Part of a small language model's weights: 52.4M parameters.
Each number is 128 + 24 x the weight over its row's rms, rounded and kept within 0 to 255. Layers, rows and columns count from 0. Numbers have three digits each. The size before them is the row's rms in percent of the matrix's.

# layer 2 MLP down (transposed), 896x448, rms 0.108, rows 423-460, columns 168-223
094:136113119163154126114196109074132085116094141133153140140141142167133117140147134150157135095155123151173126136107134144147095156115123102101113141131105099180147156130
100:147110147175126122138151126106150134091158149111142133142116108160078119139150172100143158120138191130091144154114167133153108154152133100114126167205123077095126128088
097:132122154133154109141070110142100135136111164161105091133120131126101115127131132122075089121087143144120154119095113150127135122096147129111123161135167138125153103152
097:105129099154099112121081111103113132137130149098146120142119133180112147113106160172165111146155076161179089116148110110104132127131108066144117108161111108140140128151
096:062116114163141132176113138110104113156131144105176122135115111119093119124102159112154078113093127144108102140116144114140130143091126128172159107157107132173158146124
102:133063167110165155144133148094157119097101126161106153110074136141120143217109132125106128156173158147129114128117138101155147132144116097176112109113167078109148090104
104:125186169108175109131101124157156104153075109103157128137133162104138120121115110120130149136149116145114114140140136105133170139126122158140131149149094139117134093156
105:149153109130133122146121088101090125147127117149122122127112135166111157125115133113115111098163151100160155148151144137133142133153146137102155112115122153132107115144
097:121125119155139077110129135142168124123115136130110108179160125170125134146129160129094107106135172135157143178153133128112121134156166098157084106116096133140116199143
106:117114106141139150118121126171166136123142153143128125158135128127152059134139140131166182139140132125147149102129171165174140077096094155122142104137106113105177123146
094:134134117109119117104145108087177167076115112156150103129146147120148138129107132157140127110134122111147135139196142121140187165100161134153129169108097129120113199150
088:134072123120132138108149180119141122134122116118143131112114137151147173115160151116111128124103120106141121112119120144109101159125143129138129160134150109116162076106
097:146114101141139157116143138146178109122110177153164157111125135125159098106145145135097174073124116157167134173113161142117173129107131160141123144138114068147138102118
095:082158093189115136154134137146152127097111137153088121114129116091095101098136108144148155109073137123138149165129138119154124146105110117100106185116120170115163130196
112:140139106110113141086115164094124120102113157112119101136118159059163118149119115132157154136122121124110127129099100138153151097131157105116141126115136086166120109113
104:139143112084147152120138108108156116099118106106119109131111148115119132113087118122114124126106106092168091120095117120094167131163097131142095116113136111116159178150
096:103138073116055134125137124120122111117161126141146138123124125147123155115173105160133080101150132138140158141112147089145108148120102101138119150138136149126137124133
095:132146132157093117136160116077138132116103133116129147077149130141168106143093127062115111106107085150074106089141093097144159130146127189185129121140120152105132098113
097:152144145138122137144145093083133123151121139109107161102145126108130126143149166129127177116130123149103152155145152107173118110078153118177139162124120127129162110090
100:058185156146128162101087141063142102186108157128147124111106146093106107122163120130149143136184124128116142089121132155159140146158141116128108132123127104107139134162
097:126078147131086126129115146160158134111174157108113144147165118112118139107148136098154128172120158098101154156133139131131186143122090122126168125110128108140125152141
098:147179146104151102105106181132163124166129150121101124137120134168162124111108120160122167129101138114120116135097103127141140146097126128117117111160141111106110108187
084:120104134113140127141094145153166114176191144084092113179110154123120132156115153157096109096143118146141129136168128149116095112151154128123089136142178148125129086113
099:137111132115114160120140132100149132114097098099128120087144133114108165113107125114110139095131129165134094167122163156086124112111133118131167160141120120156075146133
098:109130110124149118126142101110124146137098169080153128155129119105133147082133131166166085138095110161107151157095112106101107142113131129134191126126122118148101103136
099:104124117144114141141087167133126126095155145118102114122100140143097114133145119184133152151124121159122136081134095104074137143101135097105103104160139156122160125092
092:107167159111139106121121116087155149133083093159157146173068139148120149142139156135165118133157163178155103117106107116160151110153107126168109167125080105135140127096
101:133116132145144150103113168113085096082086154100098096144147125147128125139116126121160124124134117131127135130131119178122147106163066152091082136142124118118135109091
099:161166137117144120108170141114078133130146140112160121113138112126081116105147108102126123114117093142111113163129113106105140149147130151135109108118148110072115098134
104:084157157141148121147136087171152145108173129127089140078103139150089136103144152150115172121113152125119158109116148120119182151110190133137110079161131123122113132106
109:115087107125160069131155084119119098121115163126128137119117152101143113164130106088148124136142128143144151123134129135135100123092107129174131136148079115116099086097
092:123102142146112085133117155129123176119176148125084118093146092107135104112142128123100129069144136148114109136096135114114108158133129085157114170115139111083143136130
091:103103157135093162101090117098093114153170133116136110105101110115138163156085146109113094126129121122076094114176159160113134127095120099090148111110098107162102100189
096:125120122146143163161101083193095137114102116119079093108145137122104129126073148079127131122114192130121132155129155121156116113105097142120133108112124144120124131131
100:122135146098125096129145178092125122095116145140146138150160086119145105134122118107128108111165133138130138123122148146132128166105150123130128122110130122136111136109
095:118113088083142122099195103127130118147067134108143099125101153122121129136148146155128076146148136118119126180100158119126110140091122113096111135145093151105131148118
099:105171144091177151073130123097162165093105129133181137113103122155140137122111155119103140174111142085147105148111157143150117144115153136124185126185103157097131091102
095:140160109117156122116108117137124141135128096141119109095128137138152106103158115146162146108135152138112131184113118151129156111155158121136097146138145142094124098123
# layer 2 MLP gate, 896x448, rms 0.109, rows 424-461, columns 168-223
102:141101093156135100124154134127109100119096101120159115113158123118144148140122081155118073143141125111154123143112119111101123101098109105103104098144118136134130118099
100:129129134094083159134141164148165098097113083148149150084132112130129155110114125070125135150119136108113152120157153126126122111184132180155166136140121153107125125102
100:095159117154104098145102081155131163139149168147147105107108087219125118142138107141134136129154110093169110124158084107053118085112123062105122135128092139100153141144
099:070109116156120112104153123153093142149123160166127145129112160105083133077093162147152115126089143118100149155134129125155120086121132142142143103133126125138154166149
098:126131148109139103149143180138161136119117126153120136136134147142110122131126114101066136126107136092109138126129137118106143115147138125133126126059125119108116094138
112:122139144096143140095086119145125129099114107105119146088166134139116122109100111116136134144184103151118130119120152136119120122158141123095160129169091150142124071161
104:101095139149109133175138127145194101120176108135154133138146087099144121139122155137162117177076129139118126127117120148119156105129115115150081148148110127168165118092
096:116106123100138118179129092108139124152195128130103095159162126161136125132143138139133127123210167109133125171090115089132127101121176136114100117111098131141124139136
114:132089072128127135092134154149138093119142098139101103105143109136160119137126153135114132120161105127132155139151099173128108109116093108104140121166129101116105138152
096:117085128130156141163123145125094134156155108094130157065081163135113117105110169118098128168142130147121134120106153115111094122180097108085140085122177134087137114111
088:109089100155162166106120144086154145135093131111098100104121128159099139091183169155111104150125140158172151137125107105124157122176132108095134165115150140142090126132
102:105127161132105128150112103140121136138130099098109051109139190119099107118146111146141074147103148138081166129175101129144137111098146131123134140148136160135142124135
098:104095153152106091158150119108124148165140163146145123096154150105120123110161142126119150087114170114090111167092101170133116117101176143109106154102135123106149113109
110:168133154137139148100163150142123107141114108120140147149136133133141124095147145120162120112155089105070133149162123193109141136123171148131130097128121139095097149139
118:107131120156099153178125130130070131151121123139159141125138091143071160152131130107157147107144137136139172141137100166138122096143109133134158141131109116108153170150
090:149127133177159146123130103157139142152124108132146112105122166086141150123120140088131132119162125091134092105116155120118131131178117139109107128126152155134111133141
101:073136131120150115097153147130089162116138139117164136140186106144094126134133161161139124087087154109127158155125148115145146122145143101149120131121150138118133098095
098:163126126125131133142143123120139140113106136122145114148072116129167135147126070119141133165124117151133081159121119136097124134110181119129122108131137143133116131176
108:128119080138122135108142108130131140126101085173113128130145144100129103089103154112149119119143119128183120143120142139142120138109111124092157175112185128119114159138
093:112135117194121148138152127142109109127103137109146099109091116153149106149104103151123101102129069137199117101116152139186121096094138109125131110156136152148118117156
098:130167110155140172158096154104132099122126127137093107095139126165135126110110128129107115095111134083126113108112118143144160161092125161142122115148152146108091122169
085:103106105171151135110103110138159118115130088094093132129137094128108099116147127092123081102129135117138157113112116154155098115127118114122100133113131209136110081116
095:096178132125120141126141082125134119149126104119146134090143145058145133110109184128125095141108106164167122168136165135110175137133150126095136130136142139158110153113
092:147151149127121151123123098167163100126135106139119121104072129188148104141125123106090174094135136129129125129150121144158175143144132150067066148125145117115112150113
106:140125131116131148123071146124100124111146135127125108186152118115117125121113125173106164137153107133103148107111125110127111129113089099153122104180116132110184143077
093:078107117125084137127135123111127098120117139151170127130136116106134113106113113090116135140124122072121123146116148112121122107147132133149140122191150157099143166133
104:117122138085111125123150145122123108119142168081134095096134111132172107123138123106144105144107126148139107148124108117092105098141117133100094148145139125121149088079
105:123137138159159108104128118113100128092113084112105164120092139142129104083165113137107117085116158128105102129158164171093109140118112119165126096129084126142129140082
106:123099122114091128151092143114098087141099131108123193165128122096135137120124097135162087112104084098143120124153125184131086114102102125109133134143120153138139114145
111:141129122156087136136094154117166115096132121123092120137151149137118111086069152091106126149132108124145149098135137072138096123178144111136097101154158117100136187149
096:113064144169125142147097101115106108126120111128129124136106172167109102090128113164136161147111112082150122130099114114146109142125152148134153088130189135116100124126
097:094141108170115114142155146131119150144075125132094120154120123139145112113150168115141102146090104140130137155072114084080118155141115166164118100133145136131108160135
097:122175157119143135119111156105133141166098122129134111130086157138114120134115100128121122118166128096118150132127117140140117101170091125113135152099159088202136161134
102:134132133086129133119124153101143101150143126128133113103134092135183161157152084096106094155144127148140144134081149089142129160150143073136138134143130130139120123123
098:116179153111125136140108159135159089135135153094121107138133110093167128101122137172112126133127095138116124117145094136116131132107101146138146170109132121109115118125
101:145131139153084108171086088135107119168140128133138099130115147121078111127116089093107151111124140128117142143130123131112131104116150145141101120091132124163096144118
098:134135107095076169162151135131177164128142101069122124163112161095133134146133146153116118117154145147061147123108142080148171143160131097130157158114141162085111121191
088:136158123121126117104148121125115107144108087128108130101138093176084158109138104170119129155104132123136139145126061100119137142079163147116123167113084135118135155158
# layer 2 MLP up, 896x448, rms 0.111, rows 424-461, columns 168-223
102:137144096155123148119122132132134068115144128135119111133156124130132065123118146123132141083123131112136116117130120109134135128162127116128150128127147107150123173123
096:124114151153160096117125089114098150152123154133103120164108143134123119162141134152142132122128098153139128123103101138107117127089114079100103130110157095143126124140
094:090133127143110120127169082142122101141130134123118116134117091186121116127120154153142106125129133123184076129140129092063123124132098092129101128154094146128126153144
099:081138124157115117106133122162110142151112140147127152096117151110085137079094160152142106144096164100118142153143128120179102090130135109134173123115123139135157171157
105:139104193095138145145106158134159139129114081160114121102116124143157100192109084114105115162103166113117119127117144107115108153093115135119114128064135077127110130139
100:124172146097148141086096118144135119127122096109134150086153113129091091129113105109149132142173097139121136114149148131117127123168122124108147104168117146141124071154
102:145164128103156113093107111122079157120081128115080122131106155148125144128129095114106147086182126120123143126146140104132089130136154140129164121127152128106094143153
098:104120126102120125165124096097126126132192120143121114166174129147139121127149149148117128141207148117126144176104117088134122116158181131124105111110086133131123152133
111:143101064140144127128139140164141097105155122153109111112139117121156152150125124158107109130158113130130171159130109155131119097107107113127156139178137084108122147166
087:132118136117102087079112103129158149127101123141097094199162134152157131165146112140156129106137115109114137116148092113124165170072149147181134156125133100148119145137
087:127062132117110136107124119133151119144130142110077100119097139191125115142122096151113092114143123109111146144147129138129122117123130156126150147110148113153133076105
097:131103107129166153095120138130136103097108158132154199148126081148150148109110121100087166113133122149161105150089153131105124137139118119140104115096116112111104130110
093:110118164139109097151155122123131152149151158150131127117146146097113107106148140137117142090104163095099105144068093168142125117114159133113104163116151122108143125121
108:181113142128151134090182142147141090120097136131140141126114142114143135110131133096161133106143057109082154168159109195114121118117140150132128106136136142115096148149
111:151125161097161113091135112141195115111124146107110109136126161121175087114115141150088119136098116113119088129140143100105138147140131125109112104096141120158099090109
102:160122128137113167096153089175148157129140148080125099130178142149136118128108175155161123139167113131119136128122161102136155127092114139127117149134177122118110089162
091:153123090124096137126086127102115165163129113124135120160170126123094090103158167150133133118116115120136160175148170145103122163172121129123100122150148119133078154138
100:115108146139091176095112098130121149148113161118092120118127100089166126132150131099085120159155165150122111106105091104118121124142122124133121100160103122146128142136
103:110120080141119147103120107146106120146127072152110138122161152103139106086108119107159124124160132127199121160138143141135106103104107104122156162109175147140124167156
095:108127139138103162166142132140118116092114127168112103110117125158131112166107101103170149097131127158156136144120139149140088127135091122147107116138129123172115116164
096:097175110134125143128122129134145129131123139140119104095118116146181110102127125129087092102126135098118120115106091175122117141114133134134123124170132137135124114134
084:104090103169186146129125138162144122136093126116120134177108112123103131133142147138145135074149131106099131115124143157136106097141163063136105128100158201109138073160
087:077155125116107175136131105107161137122110101129128107094160143053153136102099186133134122133127124166157114163158148128090159148142152117094137129140139131177120151112
092:128107134112137111153143154106116169175118122113126149159153121105106161127122132147162101139110118117133146145111142154106094127105095091153180124114132152131134110153
089:125146105119118112140091133135102131095127130120113148136134115122124106093133078142133180136156109120079104078111124087116115115103116086124119142173150101154153154080
085:173151125117138095134103156123123160133104108108122115132143176153114162164119129152131125114133137161108124113166078161141113120137165123110139130090115100173123115135
099:116174129105100178120137106123127137139110146125099113104152115130159082154132158124140121123109146166142103118116090117110120124123123144090107171121152118113124094118
098:121117169097131104068124153137144145133162165141170166130153136116118102141088106151148132135100097133122171109136104142109124123117158111090131131083143120153107127138
104:105145153139134093135154121157145129084146144154164121103093126156090103125174145131119148135170140136138136115125089106141134136138129124159139090124139110107115126117
114:156147143152087151136122142094155117115106119131136124151131139148135127121110149125135152128120108112129135102139111093135127133174160125144122099158149108134126207140
096:161144102114146139102156114130144128111131150112194111121159071092075135118116130148117163135146147155121144103120118084112129099151145130098109131131132136177120158170
093:155098144074137138132086120136150107127162132128155123113147166108133148140100082148111141106145135117091122092165137155179108109114138105108131137149107126149161101106
095:108107074145127116135118089139112122087166128121134145122167099135164135112144168092127103112082103156139087125121144099143144158113151128125110135168101150092142105113
097:124156109090136108097132171084140120102146109142132131111143097123160134159120100136098081171141132134130137149083158080153149128108148090134137121143116135143095091139
094:155078111155134112110140102125105162124123119141122139119121134137104133151145130072144135124126145109128119142112159113140151106140136148109109099142105147150131146138
094:125099127118152133066153180100146141102114123106114138140125116121169120125142158166148128169136110120127123126153129131132125152128119113146145144142118115090168125122
095:118119159116160108105118137154110118125117160143144116138135102163135120137143152121091133135096152117173113127144146156167071116106093138142106101108116106130180118094
088:081093079139133108138116123143131125141123132157129089140133142104160150118114096081162113113130069112171125155139136130137153107138108106126147169109132141130125148163